Weights of a small transformer language model: MLP 512 GELU, LayerNorm before each block.
Each number is 50 + 15 x the weight over its row's rms, rounded and kept within 0 to 99. Layers, rows and columns count from 0. The size before them is the row's rms in percent of the matrix's.

# layer 7 MLP up, 512x128, rms 0.106, rows 332-359, columns 0-127
106:64 31 21 62 52 61 59 68 39 49 51 60 38 54 51 61 35 52 55 52 48 60 53 39 49 39 54 42 30 70 68 30 68 48 30 36 31 45 54 81 52 36 31 38 70 69 59 62 52 64 57 58 61 63 62 57 62 59 36 51 58 27 52 06 37 23 65 49 61 73 33 39 31 31 77 51 76 43 28 56 78 31 16 66 31 53 48 47 60 56 63 58 45 57 58 58 74 56 44 51 51 57 34 43 77 53 36 78 46 45 50 26 39 58 59 58 67 41 45 84 49 16 47 59 25 58 36 27
100:71 49 47 28 40 70 66 28 34 25 22 42 72 59 50 56 48 42 48 41 64 32 55 43 43 69 35 68 53 38 13 61 47 67 39 49 47 36 82 41 59 21 58 78 72 64 55 38 35 40 80 47 61 36 34 72 35 74 44 30 52 48 51 40 40 58 46 36 60 65 42 51 49 62 36 55 74 38 60 52 47 41 24 30 44 47 41 49 79 62 75 40 74 52 19 54 54 64 34 54 38 66 10 61 80 67 56 65 47 44 48 56 63 39 48 50 36 47 36 38 75 43 68 63 47 64 47 57
099:64 64 49 48 46 59 66 53 37 43 41 61 32 59 47 65 59 68 62 42 56 33 33 58 43 49 35 38 23 32 30 48 40 71 15 55 60 48 59 70 36 43 62 55 64 43 40 68 61 34 61 64 57 34 42 55 65 67 36 38 36 41 54 43 48 37 38 43 21 65 48 81 54 52 64 45 61 39 23 33 87 34 68 44 53 62 46 44 78 34 69 53 54 67 21 88 32 65 69 68 54 27 43 61 26 59 18 63 36 60 64 32 93 60 43 63 45 55 42 58 65 28 41 52 47 47 37 47
105:43 61 50 40 63 35 64 60 47 39 39 72 90 41 75 49 24 69 31 64 44 37 38 48 69 42 76 53 83 53 50 46 36 65 38 33 50 31 75 55 42 39 27 67 67 30 38 71 59 40 49 53 44 63 66 62 70 69 37 46 54 48 48 37 26 60 64 59 21 52 41 35 32 55 41 52 58 56 47 55 76 45 39 41 35 27 37 68 38 79 40 62 99 49 41 40 42 62 55 54 55 67 32 28 56 58 57 76 27 53 60 70 62 45 46 36 44 47 18 52 70 52 46 33 43 67 42 55
100:35 40 57 42 68 45 34 38 33 52 43 46 57 52 36 58 71 28 36 80 53 61 35 92 67 58 46 36 40 56 26 63 60 22 60 02 67 42 70 49 46 56 54 61 43 48 65 63 47 47 54 59 57 70 40 54 40 73 46 61 44 46 49 26 25 62 51 42 61 36 68 55 53 61 51 20 53 27 65 30 58 60 66 29 69 38 61 40 62 56 75 72 46 68 48 81 49 52 31 63 51 22 53 64 33 61 43 39 54 59 48 37 65 55 40 66 49 25 67 49 37 34 75 64 56 41 30 17
104:44 22 40 57 37 50 59 38 39 37 37 78 47 55 58 57 40 33 47 30 59 40 35 60 45 66 57 51 39 48 22 53 49 20 60 64 59 54 54 58 54 48 48 74 54 56 45 61 33 45 48 45 62 57 59 71 46 52 44 29 23 52 66 41 12 71 48 65 61 27 66 53 47 42 74 23 49 62 38 27 56 70 41 41 44 30 53 92 73 43 71 51 62 59 60 30 68 47 30 36 35 24 29 71 73 57 42 66 35 46 57 40 35 28 85 60 70 66 51 62 72 33 50 63 52 68 44 22
093:27 41 46 44 49 60 44 53 56 64 29 50 61 86 53 61 54 63 79 71 50 35 40 85 39 34 52 67 57 52 52 64 46 45 69 34 37 51 51 71 49 42 49 42 68 50 24 73 23 46 31 37 55 59 66 56 54 36 46 37 47 58 48 34 33 42 58 58 27 40 77 46 25 22 45 77 51 48 48 33 61 40 71 47 65 34 52 76 54 44 39 68 55 58 61 39 77 79 37 40 31 24 57 39 22 47 27 51 32 48 43 51 51 45 88 51 68 58 40 82 54 30 48 69 33 40 27 38
102:54 33 62 64 47 60 79 44 37 35 53 51 32 52 57 50 42 49 72 69 50 67 28 57 36 48 64 62 53 31 45 61 62 24 40 39 83 37 52 48 57 54 19 38 38 66 32 59 47 47 51 60 62 92 55 44 35 50 62 42 51 58 35 17 31 45 53 51 72 82 55 46 41 43 61 31 62 65 48 32 76 53 33 28 61 53 54 45 40 46 34 56 54 41 38 59 70 70 28 63 53 64 44 47 36 13 23 44 46 52 72 66 79 45 53 22 86 55 46 63 67 31 71 60 30 46 33 51
099:28 37 29 37 63 43 60 36 29 51 65 81 39 54 55 54 31 49 75 69 66 31 62 83 45 38 38 51 48 46 29 57 45 32 45 37 23 35 41 62 51 43 51 51 75 36 55 49 21 66 50 28 42 69 38 48 50 61 42 35 75 38 76 44 40 42 50 44 32 42 39 38 58 65 35 69 70 56 57 50 47 31 74 78 35 99 72 22 46 63 61 49 72 48 68 54 54 68 42 34 50 32 38 35 58 38 41 63 32 27 62 37 46 30 48 53 50 64 62 71 62 63 54 72 49 46 59 37
101:46 44 68 60 60 44 74 46 47 30 60 61 31 33 65 73 67 45 40 47 69 28 38 26 53 54 40 76 60 57 48 48 77 34 30 68 61 25 53 40 14 43 32 50 44 55 52 62 56 68 44 31 58 73 69 73 65 39 49 53 69 34 59 05 38 26 36 34 31 53 42 17 46 25 36 52 16 63 58 27 70 51 73 61 35 73 51 42 52 58 34 56 46 56 66 48 67 62 37 49 50 64 47 41 63 48 49 47 51 38 56 64 66 44 66 78 59 46 49 42 65 68 66 26 54 34 33 52
097:55 67 42 56 67 32 39 46 30 38 37 65 52 25 71 42 38 32 56 68 58 43 46 45 66 47 62 71 42 59 54 60 76 75 54 54 48 44 44 34 44 26 53 55 52 38 31 80 37 62 49 43 60 31 33 53 99 50 38 36 71 34 43 52 68 55 48 15 65 61 39 40 50 64 39 44 38 67 26 52 42 42 44 40 54 74 39 75 16 70 70 51 42 48 48 89 52 70 28 56 50 74 57 44 23 48 35 68 45 52 47 46 57 34 56 75 47 49 39 52 66 60 54 16 28 61 39 55
101:45 60 52 30 37 74 52 36 36 28 42 65 57 64 43 39 49 63 71 46 66 69 44 49 48 63 25 80 46 48 29 48 31 55 50 51 33 38 53 67 37 50 57 52 68 70 31 58 64 21 71 47 60 70 37 44 34 58 40 70 68 58 24 46 52 33 57 50 39 57 65 63 69 38 46 34 49 26 50 63 68 50 60 64 64 41 35 41 46 58 56 86 85 20 40 67 55 56 37 53 34 53 50 52 21 46 45 71 60 26 36 52 91 54 21 69 47 24 30 43 60 34 67 46 54 22 36 44
105:65 67 49 44 22 46 56 50 35 51 73 60 56 64 40 39 52 65 53 77 64 41 46 55 62 57 59 42 42 43 61 25 57 25 70 61 40 49 72 48 50 34 66 43 73 46 40 56 66 42 37 36 45 43 54 60 60 49 21 52 57 45 23 55 51 47 50 40 67 40 42 26 80 76 46 53 39 52 24 62 58 70 51 48 62 50 27 56 43 36 39 99 72 31 38 59 47 52 57 50 44 55 41 61 43 63 66 55 14 23 53 68 52 37 37 51 62 09 15 64 54 62 44 18 45 22 45 35
112:35 30 57 63 56 51 73 58 40 35 60 47 43 55 40 20 67 40 37 51 65 53 52 51 69 65 66 36 64 53 37 60 54 21 43 07 51 42 40 84 58 33 35 40 60 21 53 61 53 35 62 42 60 70 80 42 68 56 28 56 48 31 59 19 23 53 53 41 58 58 39 34 36 47 84 41 67 59 40 45 67 56 56 50 56 47 59 46 27 60 42 64 51 65 49 44 65 39 72 64 56 45 51 36 35 28 43 32 37 54 53 62 68 59 52 47 66 22 48 74 73 67 91 45 33 48 27 30
105:49 55 60 61 26 33 36 59 39 39 68 57 66 67 39 71 18 68 57 48 63 54 61 40 64 34 46 68 67 32 19 74 66 53 61 71 52 50 67 59 49 21 44 42 61 46 34 61 52 43 41 17 55 27 52 72 62 77 18 46 50 33 54 41 32 50 60 55 49 36 50 38 61 44 39 56 38 60 27 52 50 41 47 57 48 45 56 67 12 83 70 47 76 26 59 73 44 56 65 39 66 68 29 31 63 31 57 66 60 34 55 36 82 45 37 42 26 55 50 62 74 42 42 38 46 38 48 68
098:41 48 37 80 59 51 61 47 29 32 57 67 38 41 62 49 53 30 56 63 51 48 33 88 52 48 63 59 69 61 58 07 49 47 51 46 40 44 45 48 48 53 29 17 66 44 41 67 14 33 85 42 71 47 35 73 62 45 35 69 68 52 48 38 16 54 43 46 28 53 35 33 55 59 48 40 39 54 51 44 45 49 49 41 64 77 43 89 49 45 39 71 54 53 51 81 70 53 40 59 72 61 57 40 47 32 49 70 49 47 33 29 40 39 53 41 72 48 54 60 84 61 41 74 43 55 23 51
102:41 54 48 66 35 50 61 58 36 37 71 36 62 32 59 36 35 60 44 63 54 56 39 33 57 46 48 45 92 41 59 78 22 22 61 80 34 51 50 35 33 50 12 36 40 64 42 59 50 38 48 63 71 76 78 54 34 67 37 53 47 33 56 42 70 53 61 75 56 35 79 51 19 50 76 24 29 55 55 34 57 53 28 46 76 67 57 38 70 47 47 67 33 65 53 50 68 44 52 35 32 27 33 44 66 66 40 54 49 56 45 63 60 33 39 51 38 42 41 47 61 70 72 52 30 54 62 28
101:88 65 57 23 47 59 59 76 50 49 47 60 77 53 42 28 34 54 47 59 75 48 43 33 78 40 37 29 74 48 54 70 27 37 85 49 46 65 63 83 40 46 28 41 47 37 54 51 62 37 47 19 40 64 70 54 54 58 36 43 36 32 60 55 43 34 61 54 56 27 75 59 53 84 55 49 36 31 62 62 49 72 38 41 47 65 39 55 39 47 41 64 57 52 41 60 54 45 13 49 30 25 65 52 56 41 33 29 55 55 46 76 54 33 66 50 53 20 51 42 40 67 77 40 34 67 53 45
105:67 40 47 35 36 66 54 52 26 33 49 54 39 56 35 49 45 60 54 53 45 42 21 54 66 58 55 46 50 51 62 42 49 77 75 60 46 43 60 29 88 47 26 53 58 22 60 78 40 37 39 49 66 42 33 45 46 34 36 50 78 42 39 50 42 74 59 69 87 53 63 47 27 29 53 57 51 60 48 45 79 56 41 52 49 58 23 77 65 31 60 81 82 34 45 47 51 44 49 26 60 45 41 62 59 56 38 70 32 28 53 58 36 47 32 72 61 50 43 54 66 42 59 68 24 53 30 08
095:49 24 37 69 57 71 59 48 19 46 40 58 68 53 65 93 61 52 29 69 67 44 62 35 46 64 26 31 39 50 66 41 63 30 65 60 31 54 41 45 51 26 65 37 64 55 51 46 53 75 48 61 61 62 43 78 54 57 53 68 59 50 52 47 47 64 36 28 69 77 30 41 38 41 66 54 44 49 55 31 52 57 50 48 34 60 35 71 39 53 53 48 43 79 33 42 51 55 38 67 43 61 60 71 41 84 17 60 50 66 50 54 42 46 51 31 23 35 49 52 46 67 55 60 21 43 00 49
100:38 35 46 46 62 33 56 45 49 39 45 60 79 73 46 51 49 66 50 53 56 70 35 55 94 52 64 40 52 62 44 49 42 52 47 42 59 32 57 68 38 61 53 38 50 47 58 46 71 51 46 56 46 42 53 63 71 59 27 38 37 35 56 25 47 46 43 26 64 34 69 50 75 70 51 45 59 21 52 33 44 55 46 41 27 59 14 32 44 54 53 85 69 42 20 65 62 29 35 62 36 35 51 48 69 47 61 76 76 58 31 70 66 52 47 51 38 00 42 34 67 73 70 46 41 48 55 43
102:56 35 41 60 35 69 41 43 33 53 35 54 58 36 30 71 62 38 71 59 72 30 44 34 73 27 45 41 61 62 55 14 55 37 69 76 38 46 76 43 33 51 45 40 62 54 63 51 43 46 42 21 99 34 37 68 39 63 41 57 78 44 54 51 44 33 55 26 57 45 38 35 70 75 48 50 42 69 57 34 42 56 52 33 30 60 68 48 47 33 47 55 45 61 55 89 48 31 33 35 63 73 50 48 56 30 72 59 71 18 54 41 44 45 53 65 40 43 40 44 62 54 61 57 34 76 36 27
105:72 58 49 73 58 37 44 64 39 38 54 80 69 21 62 37 74 42 46 41 68 63 51 50 24 42 48 58 36 41 47 25 65 71 21 49 47 39 48 57 48 52 32 46 71 48 37 53 49 57 48 27 80 39 63 67 68 30 38 54 73 66 59 41 44 62 41 45 43 44 29 30 30 31 42 57 28 60 58 51 97 44 33 62 61 61 67 40 16 45 30 69 54 32 50 53 59 32 56 40 66 48 72 57 66 45 37 62 55 66 50 44 84 47 61 51 22 31 34 42 72 64 61 43 35 60 26 46
101:34 73 55 55 52 31 50 53 39 55 28 74 62 23 55 41 77 67 53 53 61 59 64 33 48 61 35 66 60 31 42 53 61 53 36 48 52 38 40 46 59 43 30 61 54 59 14 41 40 57 72 63 68 62 75 79 63 52 37 53 54 65 53 44 36 34 79 62 17 69 65 42 38 38 54 30 46 37 42 33 66 13 42 42 56 60 61 27 36 70 51 59 83 55 41 39 53 29 54 26 35 30 76 37 78 37 46 47 38 60 40 48 50 32 55 29 45 62 40 71 57 76 55 66 36 53 26 64
102:27 34 61 30 21 54 75 35 38 48 33 61 49 66 53 62 36 26 68 54 68 46 65 62 38 88 28 49 53 58 37 37 11 37 37 48 64 63 78 69 27 58 63 31 61 63 26 58 33 38 52 80 38 71 59 38 53 39 56 43 38 43 55 38 49 61 51 63 62 41 72 63 63 66 49 37 45 51 37 67 69 66 44 31 39 34 42 60 40 40 68 78 36 39 19 37 74 46 55 48 40 39 40 40 56 58 31 45 48 36 51 51 56 23 72 62 28 55 35 52 52 73 79 31 42 56 49 65
101:40 19 43 50 75 75 73 69 43 28 37 55 49 55 39 65 33 41 42 63 61 66 52 43 58 47 33 58 37 36 30 43 29 64 72 47 61 49 90 60 52 42 46 59 54 62 65 59 54 51 44 25 49 58 80 53 63 69 27 47 32 45 45 41 50 40 40 27 54 66 77 51 40 11 34 35 61 44 65 31 50 44 72 74 62 41 47 39 39 60 62 47 35 36 19 79 64 37 41 54 66 39 15 64 75 37 50 58 82 63 61 41 56 33 46 45 54 41 64 46 62 62 62 54 38 74 30 49
109:71 50 00 65 32 46 48 34 34 34 69 76 75 45 68 21 40 45 69 54 67 34 40 27 37 45 43 43 46 46 54 35 81 76 44 63 43 35 50 43 41 45 34 47 45 40 53 39 40 26 53 50 69 53 54 65 51 65 44 83 61 20 43 45 44 55 36 47 53 51 35 41 62 46 41 74 50 38 54 36 62 33 71 60 52 58 42 27 49 41 68 66 72 64 50 55 49 61 64 69 59 76 48 57 53 38 51 46 54 28 46 85 56 50 76 57 30 06 67 57 48 63 51 42 32 45 58 39
105:55 48 53 45 49 73 36 57 49 30 65 69 95 44 72 38 59 45 66 47 69 45 39 52 65 58 45 44 35 44 49 64 39 57 79 49 52 60 55 67 14 48 29 42 52 53 31 48 53 23 39 32 43 46 48 51 60 52 49 19 61 10 42 56 47 44 60 31 49 52 72 42 46 50 66 59 43 30 44 47 42 31 56 37 65 57 25 45 21 60 85 64 65 55 36 80 41 71 74 53 73 44 61 52 32 41 60 72 61 57 55 62 83 34 40 41 25 35 51 47 64 45 31 26 35 37 27 62
# layer 7 MLP down (transposed), 512x128, rms 0.0997, rows 332-358, columns 0-127
117:72 58 54 48 46 38 62 57 37 24 49 36 48 33 42 22 29 32 52 44 07 52 84 52 78 69 40 77 30 34 43 39 51 37 37 33 47 41 53 71 51 34 24 73 51 14 41 59 54 59 46 63 65 82 50 64 73 39 68 74 43 53 72 54 71 55 63 43 49 28 54 72 52 17 59 40 75 64 30 37 50 54 43 32 54 50 34 59 24 66 45 61 75 63 58 57 53 63 49 61 41 54 35 35 57 42 45 43 53 62 32 48 43 50 61 53 65 33 69 49 46 25 75 58 47 42 44 60
103:44 57 60 58 57 72 50 85 69 36 57 43 35 44 45 28 61 66 59 50 33 59 52 57 27 61 47 46 37 48 53 44 54 58 40 46 60 43 69 49 54 51 60 45 29 64 18 33 72 44 31 60 28 55 77 19 52 45 32 74 53 47 31 56 58 65 57 74 64 39 47 66 31 32 46 66 36 31 55 31 58 73 44 50 44 48 32 47 89 70 61 74 33 30 58 44 51 67 56 55 32 46 36 78 37 57 39 38 68 81 19 38 84 59 65 59 52 37 29 38 33 60 25 47 28 43 52 53
100:76 35 61 61 36 65 65 55 60 54 38 56 53 42 69 39 47 38 28 50 47 52 48 59 46 49 50 64 52 44 43 55 31 34 13 78 73 44 39 39 51 44 40 54 17 65 67 64 26 62 03 60 41 67 29 60 23 63 25 43 73 51 37 63 66 47 57 26 39 35 48 45 43 46 42 32 37 34 44 43 65 67 64 19 32 60 45 38 36 50 58 41 50 47 52 31 60 55 52 73 53 47 50 44 56 75 36 51 65 66 45 64 47 50 30 47 51 58 34 82 80 73 68 34 82 71 72 56
101:36 38 12 46 68 38 50 43 49 72 62 43 59 45 52 43 59 45 12 57 39 56 23 35 37 46 40 83 41 53 38 57 46 57 45 39 41 73 59 62 49 71 52 58 44 29 65 46 73 47 64 19 31 69 65 56 73 38 64 70 36 47 29 61 56 41 49 22 60 52 66 47 71 52 55 54 42 61 49 75 50 57 56 90 43 46 51 83 77 69 88 49 50 57 20 50 32 42 56 35 34 52 67 48 43 45 51 44 70 35 65 36 62 26 38 36 56 43 31 42 41 24 72 40 40 50 46 52
089:32 64 58 42 62 51 61 33 41 44 68 27 51 22 63 30 31 61 85 58 39 61 74 30 56 23 52 52 56 43 56 40 38 80 32 56 47 43 73 27 47 60 40 37 50 59 53 61 76 85 39 49 37 72 56 52 54 29 52 31 80 33 72 57 57 64 44 20 51 75 30 50 60 30 42 47 56 45 67 60 32 37 29 43 41 59 56 53 42 36 22 60 74 55 49 37 33 48 61 32 63 62 56 35 64 51 50 48 30 44 51 61 68 59 68 50 76 68 60 15 38 51 54 37 30 59 31 66
107:39 36 24 38 92 57 56 34 46 57 41 69 49 45 34 34 53 43 58 60 27 42 18 27 59 47 87 62 36 43 44 60 57 49 41 34 56 38 39 45 43 48 52 68 66 36 46 61 73 44 69 52 63 26 74 39 62 41 30 50 56 37 65 48 39 59 32 52 54 54 54 40 57 32 42 40 63 69 57 67 50 43 32 80 64 55 36 32 50 55 68 47 15 23 51 47 57 36 51 52 45 30 47 49 67 77 58 37 78 46 87 84 52 44 55 25 62 63 64 62 60 47 43 77 34 46 23 43
090:64 39 53 40 40 33 44 51 55 73 73 40 33 35 51 28 58 44 69 18 15 49 63 52 35 84 45 37 48 61 81 39 35 41 24 57 65 67 83 29 45 29 61 68 22 75 50 40 72 52 39 37 27 57 51 50 62 59 69 63 51 72 43 50 48 54 57 26 35 25 45 54 61 66 62 40 52 59 65 53 49 49 39 23 48 46 32 22 56 41 75 23 51 72 28 37 36 43 57 62 54 64 61 59 56 53 79 45 69 46 59 48 47 46 59 51 51 61 71 54 67 52 26 52 25 65 58 38
107:58 50 59 36 50 25 48 49 50 75 32 63 44 60 68 46 38 13 73 49 55 71 42 38 53 25 49 41 48 40 25 47 54 47 41 53 54 62 53 60 20 89 21 39 63 19 62 31 56 51 60 42 67 41 12 40 56 65 79 62 46 29 60 31 46 47 68 50 68 67 22 33 50 46 65 72 46 37 36 52 76 32 52 34 40 25 61 75 45 49 35 67 53 50 50 52 65 74 60 85 45 51 54 29 44 55 58 67 54 32 53 47 59 67 61 57 39 30 51 40 73 46 74 57 55 42 52 36
091:59 62 69 55 65 33 65 30 46 69 80 50 57 58 34 34 72 25 60 60 35 47 59 42 45 52 53 51 52 41 71 55 70 42 46 39 60 75 64 66 56 53 72 61 39 74 52 57 75 52 32 51 21 53 53 43 28 51 51 45 59 72 38 85 18 39 58 63 57 39 07 53 39 65 37 41 38 66 31 44 38 44 37 40 56 63 35 66 57 42 61 54 32 41 24 66 48 19 44 34 84 40 21 64 38 27 77 75 48 73 40 60 26 55 57 34 46 42 35 50 63 53 43 54 50 45 57 46
101:78 27 43 52 54 44 55 74 63 12 50 38 49 44 42 50 31 44 67 55 43 53 36 44 55 46 38 35 59 73 73 49 41 39 31 57 66 71 25 52 48 48 57 43 54 50 66 76 60 89 54 54 05 42 78 44 43 30 79 52 71 63 44 44 51 68 64 41 41 16 41 61 40 65 70 70 57 61 56 34 56 78 44 47 41 14 30 37 52 70 41 29 53 44 35 47 39 52 38 66 47 53 67 40 45 59 36 63 70 22 70 31 43 36 44 34 48 44 53 64 45 54 61 64 57 47 66 33
096:49 53 41 29 56 41 66 12 37 63 68 49 41 39 47 55 53 53 56 40 24 56 79 38 43 47 62 69 70 55 36 57 63 64 60 37 41 46 45 38 44 46 36 67 35 48 33 29 79 57 93 58 51 46 52 45 59 54 36 66 44 33 69 63 59 61 52 33 32 48 42 42 55 66 53 68 54 52 58 67 32 34 55 38 68 78 55 36 36 69 39 24 17 51 75 73 45 41 09 58 53 48 65 43 39 37 63 48 44 42 70 59 31 65 38 37 28 46 67 36 53 33 65 94 41 51 60 26
104:59 18 39 73 31 43 78 32 60 36 31 79 33 83 41 55 61 99 48 36 68 49 31 54 38 43 22 47 43 36 80 49 34 37 24 60 48 57 62 42 37 49 61 31 47 51 43 83 59 35 62 35 43 34 66 64 36 24 57 56 63 54 45 51 49 60 39 47 27 63 51 42 43 47 52 28 47 56 48 45 46 44 32 42 35 60 45 66 37 60 60 41 74 39 61 59 68 38 51 62 65 49 54 49 49 54 52 56 26 33 56 65 43 79 51 47 69 79 40 87 77 41 43 47 51 38 61 66
105:55 73 63 66 64 50 74 39 31 65 51 00 52 67 72 38 18 56 64 51 33 60 57 67 37 51 61 29 43 42 52 60 49 47 26 30 55 50 60 34 63 36 63 31 53 47 35 66 86 60 49 45 42 65 54 61 53 47 43 38 47 56 45 68 19 59 18 60 76 44 24 47 32 57 37 33 30 39 65 55 41 48 51 35 46 33 26 41 35 41 43 32 58 64 45 44 56 44 38 62 52 92 61 38 45 66 82 51 45 59 69 63 52 46 36 62 45 53 44 72 76 21 58 48 62 63 50 62
116:41 54 67 85 32 54 52 48 71 39 28 27 63 26 53 69 56 34 77 53 57 52 55 70 43 51 49 11 44 37 38 20 49 48 44 64 69 66 58 29 61 44 55 33 55 45 40 75 43 52 63 50 60 27 52 62 41 49 38 36 50 85 59 41 15 33 74 59 40 27 65 25 80 52 57 74 58 67 34 44 87 45 73 38 41 49 54 50 29 57 41 23 62 71 59 48 49 62 39 65 66 60 42 30 62 42 57 76 52 48 41 46 39 58 52 59 52 66 37 52 58 21 42 58 40 42 43 48
098:38 79 22 18 50 58 45 68 32 37 62 54 42 61 55 48 26 42 32 59 49 48 50 40 33 39 35 57 19 72 66 89 53 52 55 67 40 48 37 60 68 70 33 54 65 53 41 53 39 57 47 75 64 41 40 51 51 48 49 58 65 29 69 65 40 76 54 78 49 67 47 58 56 50 34 50 37 44 35 30 89 54 43 49 51 69 22 63 59 52 62 50 67 65 57 33 54 64 67 37 49 45 30 41 35 44 70 44 34 76 44 12 35 52 30 20 48 51 61 50 59 70 42 55 37 43 18 67
106:23 44 27 80 45 17 48 49 43 39 77 38 32 81 03 74 35 61 48 39 37 64 44 19 32 53 49 48 24 57 67 55 67 82 45 53 33 25 63 50 52 38 49 39 64 47 35 73 24 41 39 67 51 56 34 52 50 59 77 51 49 50 59 58 59 52 28 48 39 56 40 28 46 63 37 63 60 52 49 42 43 54 54 75 51 70 52 55 65 62 42 55 54 46 73 36 38 29 47 31 50 79 58 58 65 46 40 41 61 47 49 69 57 61 59 83 82 55 60 47 44 55 46 50 39 69 20 41
104:35 73 32 52 43 57 62 65 58 36 48 79 75 35 58 57 68 50 32 20 40 33 78 70 63 64 44 33 53 43 56 45 56 39 68 44 58 31 60 54 56 45 99 80 67 31 46 41 34 13 64 51 61 38 61 38 53 46 27 56 46 69 40 39 28 42 57 46 44 35 50 65 45 53 34 79 66 53 52 35 38 60 54 66 59 24 53 52 50 54 32 46 41 39 43 59 31 54 30 61 37 54 46 59 40 48 46 59 03 52 47 65 17 49 58 39 55 63 71 74 53 52 54 31 70 43 72 59
099:61 13 37 78 43 23 36 18 33 67 40 32 50 57 58 66 47 60 61 49 61 55 31 44 59 59 45 52 21 64 44 34 57 54 33 47 45 50 33 41 68 46 52 77 99 60 30 47 40 58 68 42 69 58 54 51 49 70 47 53 38 25 46 38 26 48 60 29 27 45 39 38 38 26 82 54 56 65 34 52 62 37 66 46 61 63 40 67 57 69 67 31 53 57 36 58 72 59 56 72 64 46 66 43 43 42 44 63 34 49 50 48 38 94 40 44 30 56 58 58 51 49 53 36 56 43 49 50
106:26 44 29 72 87 43 38 39 41 45 53 38 42 39 31 53 71 59 64 34 42 51 33 52 57 25 56 65 68 44 57 62 67 59 45 54 51 47 53 32 34 46 48 70 36 53 40 33 32 46 48 72 54 52 71 66 65 23 61 62 51 46 33 46 39 73 18 44 35 52 34 71 36 23 39 43 56 49 63 74 57 55 49 99 32 66 66 58 69 46 70 42 45 34 82 53 48 35 56 40 74 48 55 43 76 25 33 60 53 20 35 61 55 31 63 48 58 71 60 31 48 51 65 28 49 47 37 57
092:62 35 61 56 47 32 64 51 20 56 44 33 74 52 63 48 48 54 46 27 54 32 80 49 47 56 53 41 46 53 28 49 64 52 44 24 53 20 79 76 34 57 37 47 60 60 47 59 69 54 66 43 52 54 37 30 44 79 37 19 36 79 54 58 42 62 84 70 38 01 47 42 34 78 50 67 64 41 54 54 58 50 54 26 74 48 33 45 47 56 28 58 66 42 09 68 51 63 32 54 47 58 42 43 45 34 45 61 51 61 35 54 44 49 34 75 48 38 40 70 56 69 56 65 43 60 72 44
102:78 35 47 28 57 62 45 51 77 45 34 61 43 45 58 45 49 29 65 49 12 71 35 40 52 49 45 70 34 46 55 72 34 46 53 59 68 49 48 31 40 75 54 53 28 37 45 13 76 55 13 51 21 61 61 80 29 15 46 54 64 70 59 93 54 59 56 47 72 46 46 54 39 68 62 47 57 29 49 09 59 53 49 43 41 41 41 50 58 42 42 43 58 51 51 47 50 78 45 53 41 33 41 50 58 80 51 42 74 47 57 58 37 38 67 53 28 23 53 54 52 59 43 57 67 53 57 58
104:44 67 39 38 56 33 29 58 58 36 39 47 46 65 33 53 85 63 46 62 43 59 72 45 56 43 18 80 51 40 39 56 59 26 56 42 45 35 61 54 68 66 50 41 28 76 43 53 61 74 35 26 48 51 53 43 50 48 31 79 37 13 67 51 45 68 64 55 51 69 52 37 58 32 47 56 44 63 55 60 74 49 75 93 17 48 45 54 44 29 54 54 52 24 87 57 39 22 49 58 38 52 63 33 58 40 36 33 52 72 28 28 50 63 43 40 28 60 51 68 46 46 63 67 58 42 53 59
113:68 44 58 43 62 41 55 54 47 54 56 36 21 43 43 43 38 73 56 43 51 40 55 69 46 41 09 32 36 43 57 71 30 80 62 54 30 45 67 45 45 63 28 46 21 84 57 79 63 47 32 42 51 49 93 59 35 62 58 77 42 30 59 65 53 20 56 47 23 70 57 46 60 47 45 62 52 54 51 55 64 76 28 51 61 64 13 54 48 55 52 21 40 81 47 30 35 42 28 43 62 59 62 67 44 34 66 36 47 44 65 42 53 51 44 47 39 34 48 50 77 47 38 73 35 58 55 57
105:49 48 63 44 42 33 43 60 56 41 49 57 26 44 46 49 34 60 58 48 68 78 43 60 61 33 44 40 39 50 62 36 58 58 34 34 38 24 48 55 42 39 38 53 58 40 52 69 20 33 63 75 68 56 40 44 47 47 51 25 24 65 73 56 39 45 49 69 36 45 47 50 55 47 75 62 78 39 44 55 41 40 41 37 41 41 60 36 47 69 37 59 57 71 00 41 50 51 30 86 38 97 78 66 53 63 47 50 32 60 65 50 39 51 32 76 71 23 42 30 57 78 49 64 70 55 58 48
093:75 52 39 59 26 15 34 18 21 55 42 53 60 64 55 65 47 50 58 17 56 48 45 56 46 52 33 49 41 84 51 53 53 69 66 68 35 37 53 38 51 29 34 75 56 29 47 62 40 38 53 50 53 41 20 44 75 55 74 66 59 45 63 54 59 58 72 62 38 47 62 44 36 74 30 28 68 48 51 70 75 50 35 47 31 45 48 46 44 22 75 63 51 70 52 48 60 54 34 45 48 61 80 59 52 39 46 53 50 38 60 53 22 45 20 54 17 47 63 64 65 25 38 70 56 42 67 70
097:57 66 63 14 38 58 57 42 63 44 46 42 53 52 15 66 41 53 80 32 41 52 47 67 16 43 52 88 64 45 19 62 34 47 45 56 62 38 40 50 42 67 46 49 62 44 36 58 23 54 47 82 56 57 27 67 26 41 65 47 46 62 55 30 58 50 48 67 43 36 38 47 48 68 52 50 49 43 55 23 63 39 62 67 83 73 44 66 66 42 52 38 26 36 69 41 52 54 57 48 25 50 31 82 39 43 43 42 78 57 20 56 44 41 57 32 60 67 82 47 50 59 52 44 54 63 22 63
096:56 44 80 48 36 91 61 71 63 56 41 56 56 36 66 44 61 31 81 44 51 38 49 61 69 44 50 37 60 50 47 46 29 38 69 30 52 80 46 32 57 44 71 84 52 45 29 56 58 66 23 49 18 55 51 45 30 55 69 29 33 51 44 63 57 41 39 42 27 25 60 89 72 59 55 50 57 41 68 37 54 48 31 25 81 48 57 65 46 54 60 33 45 34 38 40 62 77 61 34 49 40 36 30 36 65 30 54 66 33 33 47 37 40 68 61 57 61 48 26 51 43 73 43 58 42 51 40